config.yaml
vocab_size: 6844
hidden_act: "swiglu"
norm_eps: 1e-06
rope_theta: 10000.0
qk_norm: false
optimizer: "adam_atan2"
learning_rate: 0.000978
lr_head: 0.00633
max_grad_norm: 0.5
train_tokens: 250900000
Each number is 128 + 32 x the weight over the matrix's rms, rounded and kept within 0 to 255. Layers, rows and columns count from 0. Numbers have three digits each.

# gate: layer 4 MLP gate, 512x256, rms 0.052, rows 142-148, columns 128-255
# up: layer 4 MLP up, 512x256, rms 0.0495, rows 142-148, columns 128-255
# down: layer 4 MLP down (transposed), 512x256, rms 0.047, rows 142-148, columns 128-255
gate142:196110083083155141093095163155162066083156127158135161097139102121097165123128139131171173128160102143120115093120166197090040136159060148120137093074105134108132131089179125138110165076102141176183100158129125113078103138180117190117120086115196134138162138090127059149180099132130105133171146126195093112125142068142092167133116138088117103101178173087086148126102062158121204053143
up142:119123084093123110074107116068138106101133128105069111137158164170080116166064108122155149142141171200121144149121090211172076183092103158127135106112096182126146133111140112142088205099140057136107228181080148094089113141194123189151132133138126144127149115117185138129164116137089100076151120110132094144121110069100165113173130160120152185134131145143088102146071131109125138157091
down142:145138121123142157156107081109111128134140121030138122145198156091114087198090116132107073156123133105153101151150134148123092160088129089133125092098116148198167167071094136162196123121107108045136128161172105139092149095078091153135071093110136076120134173125077177136144109119143105142112087151145141165179135141148118134131093098125165164127108140163158109098089114130117122198089
gate143:108109148134127134156090107135119112067126153175062153132162184168066115146088118129130100053141148138119149130108093136095000120128126180139138099138118112102074074165114089077092101110156116115162117104081143139125153128110160139076114076074199143142102162089167143117086096085108126095078098103135139106170116056151102173097119098076106200097121114188085146115127134114122118214117
up143:121067115135121099129145089133146142089145087138182158149163136109097175110137089133135167158149082076141153195106088112126125097169159176079178115141116142173145115198116190093144155157099099097110140127148102137124106130112106176122140099145140090105181140127134130125152110093134109126151136129105187073146124149123166141157129083144089114152124122154133149141132152149152119147150
down143:160122110077076143207131137162139051141089139136115145183100116158070146190087061134103094153154132125087089079145090151120068143086168119170133104139114102114109131105125053063155106098106121142080134072125125130114144109168118136131149195163146089120111169166129149161173085104129089098181094157145138117171122115136117140118000165142130093121155122151079109096146144167078168136112
gate144:111115132145179196110147061073105144084114146125122128184107143192102129141149123154135156133193135092100117155131114145163125117135065124110175106170183100083174067129169135125131150102099145166173094105148123111180136164131099225057177134161170164143119149140103116143175183131157149076170097143147111147127105085102100103182127102083099123073194095099120141197123096137128178178156
up144:129162135118128081119100133152137173156110168147129127095088105166134144105107074089142117133161180185129175185210081157138107130111159123126095139140064115177144130132127125146119195144129094103091105091148145127094115105154090152145174120077118167078120095098103043119121134181151129129094143085138053071151163163178137173129115083131085158106121204034136127140154069150128125132124
down144:131156141106112123127118103048165105222122107143173162132065129099179155073046097115157106132150112080122088126163169102155069120142139157104187105142114132102122152121156101144054107121086091125126190088057105161139144164066196079087083076070119097092102169166138104117108174092111120124114118121101131128137071094115113133138150116142110158088152114089080113152151167065089129147107
gate145:100069134149107118059122146164157098145100110105098117142055108153113159119139123050148175103141125156164107112128165113090087146134152143157152135195106145146086152159095098142116127105141096224082147166090187148179108110165095145126149137146174169105117064195090093105125109080164168084196111074180103158097164106151166112140142132136167143081109101107059139124156092209148117142119
up145:081158122114091142179163119142191143114136202156139194138142182161117109198146089152145104171181099131099106086122118148144065153107161145124140105086103143162089167102091141115132103166219055156143077169089122127096115143145153070117088107133180100121097116120128088142169131095090120130132132167107183099133077182156187114149141103070117137133132108172116143131137144106185133121151
down145:108122149176059154108145132102133100138190133123108145137049100131121104111169151086115151152149145104088132147129179122155143140147115086146158122171119161130114135125095131062139095125140177175129130105139158109146110068155140083158070100101142201084119062162078105114169089131175137139185105075117118167150151177169117113095168163089065136161128132076078094140145136161153105096136
gate146:099144139138106187086115134157162127143098155120076173104115122117119114138200102126148131094160152108162110122181122168127144180053139161103096065137153107134146151155112098126075153106138102115137115130090075097190091155116126127104084143105119180141125078099148131109118168113132186123134116127129159001116099091112081127100167124128076107114118151135156168146111110136189127135101
up146:164108171132051145119165105104083139113176126180055150125130159090150046092127124101157236134105158140128173142113114143073135118162104121127160125084107153112065126093140124127181106186068164124143107142143114055140145077105176080092128171089122166071186149116104200195111092088156107121097246074110168191109136085093108147105090173174092158161154104141093113137091106150141171109137
down146:126162139167140136082124192123148171118149090105103188132117116176145078123095127090179140091148180132145158085123099153103106146148122140093139085078101122136187167120143099122110111103088204129173158120189143133137176164123095195148106113112149147125111096099109192143167140104104119147091119144167128174135170106040138172114220154138103116125164080094167100127132122142125160093149
gate147:093145112135120173150115132183105138092113111119087153141075165097146172096083124069138212095157114163153155129170105126052072125153103177110156154145062085151115107102163155126068128153188085168116121114132095127070121098143088124123128142135155128108091161085151148137079105085140134086137108149118100134112171103126057113176127153131115124179156139077094166201201136153096181157162
up147:094083175173100123126089092092092073134145197115068100183154118134119158154131151232103139146111114151140108132124134086136119090095130039149108164092150126119120161095164116083124087145100118107091097166122152134097178157152131174125103149128154127149082101193112074106144152135112117175105105120154091114152123088124148093091094120135107173158087046141184113082124137144172117091090
down147:101160156087134125157142090136087131192146104154109112112128142133118111134142162123108115140069118134109106147076184168078122093112101169081200175072079091145122167148105126115134121142155138176145116142148119122145140102154096093111116159089171081063105161077146195155073113081105097164127102133150183115119155119157132084141090151135107152072167153178099185164133142168073143108138
gate148:099091083095115147107137167148124156067173131154087139163156138161137199124100171088111156096159150171159080140079125138108087172106129134091155132115052087138111148163156090152158112153171109121067092141114084171082110133102156079104118080103128173150074155111116138118158151116167076121143094105084140123180148074078112142111133112223125143120095133129094139120117170114094119154140
up148:039143126098192101118145139165156173070132119103157093101175128163126144132129193138100115081140160151150082085113118151192193155086110140104122146135100004146092186116126117189178114102103209104115111105093158187141115153100167146103083064106074106127071127131054080148112197163099099148132184119125107146076157122123101191124113111137108132120107131112117096099131112127105130069074
down148:083159164098137120101104105109163163144135112104148121135078132105149121108154159147150132115098123125135116109126104141125157117146104110169099164147155136189169165089092152160132139121094158132118180094086155128158126096137160161130198121166093073096141109167127142091125179194056194202116215121091129147104164171110139183135127108041099144103095204112147117105114146108130115099134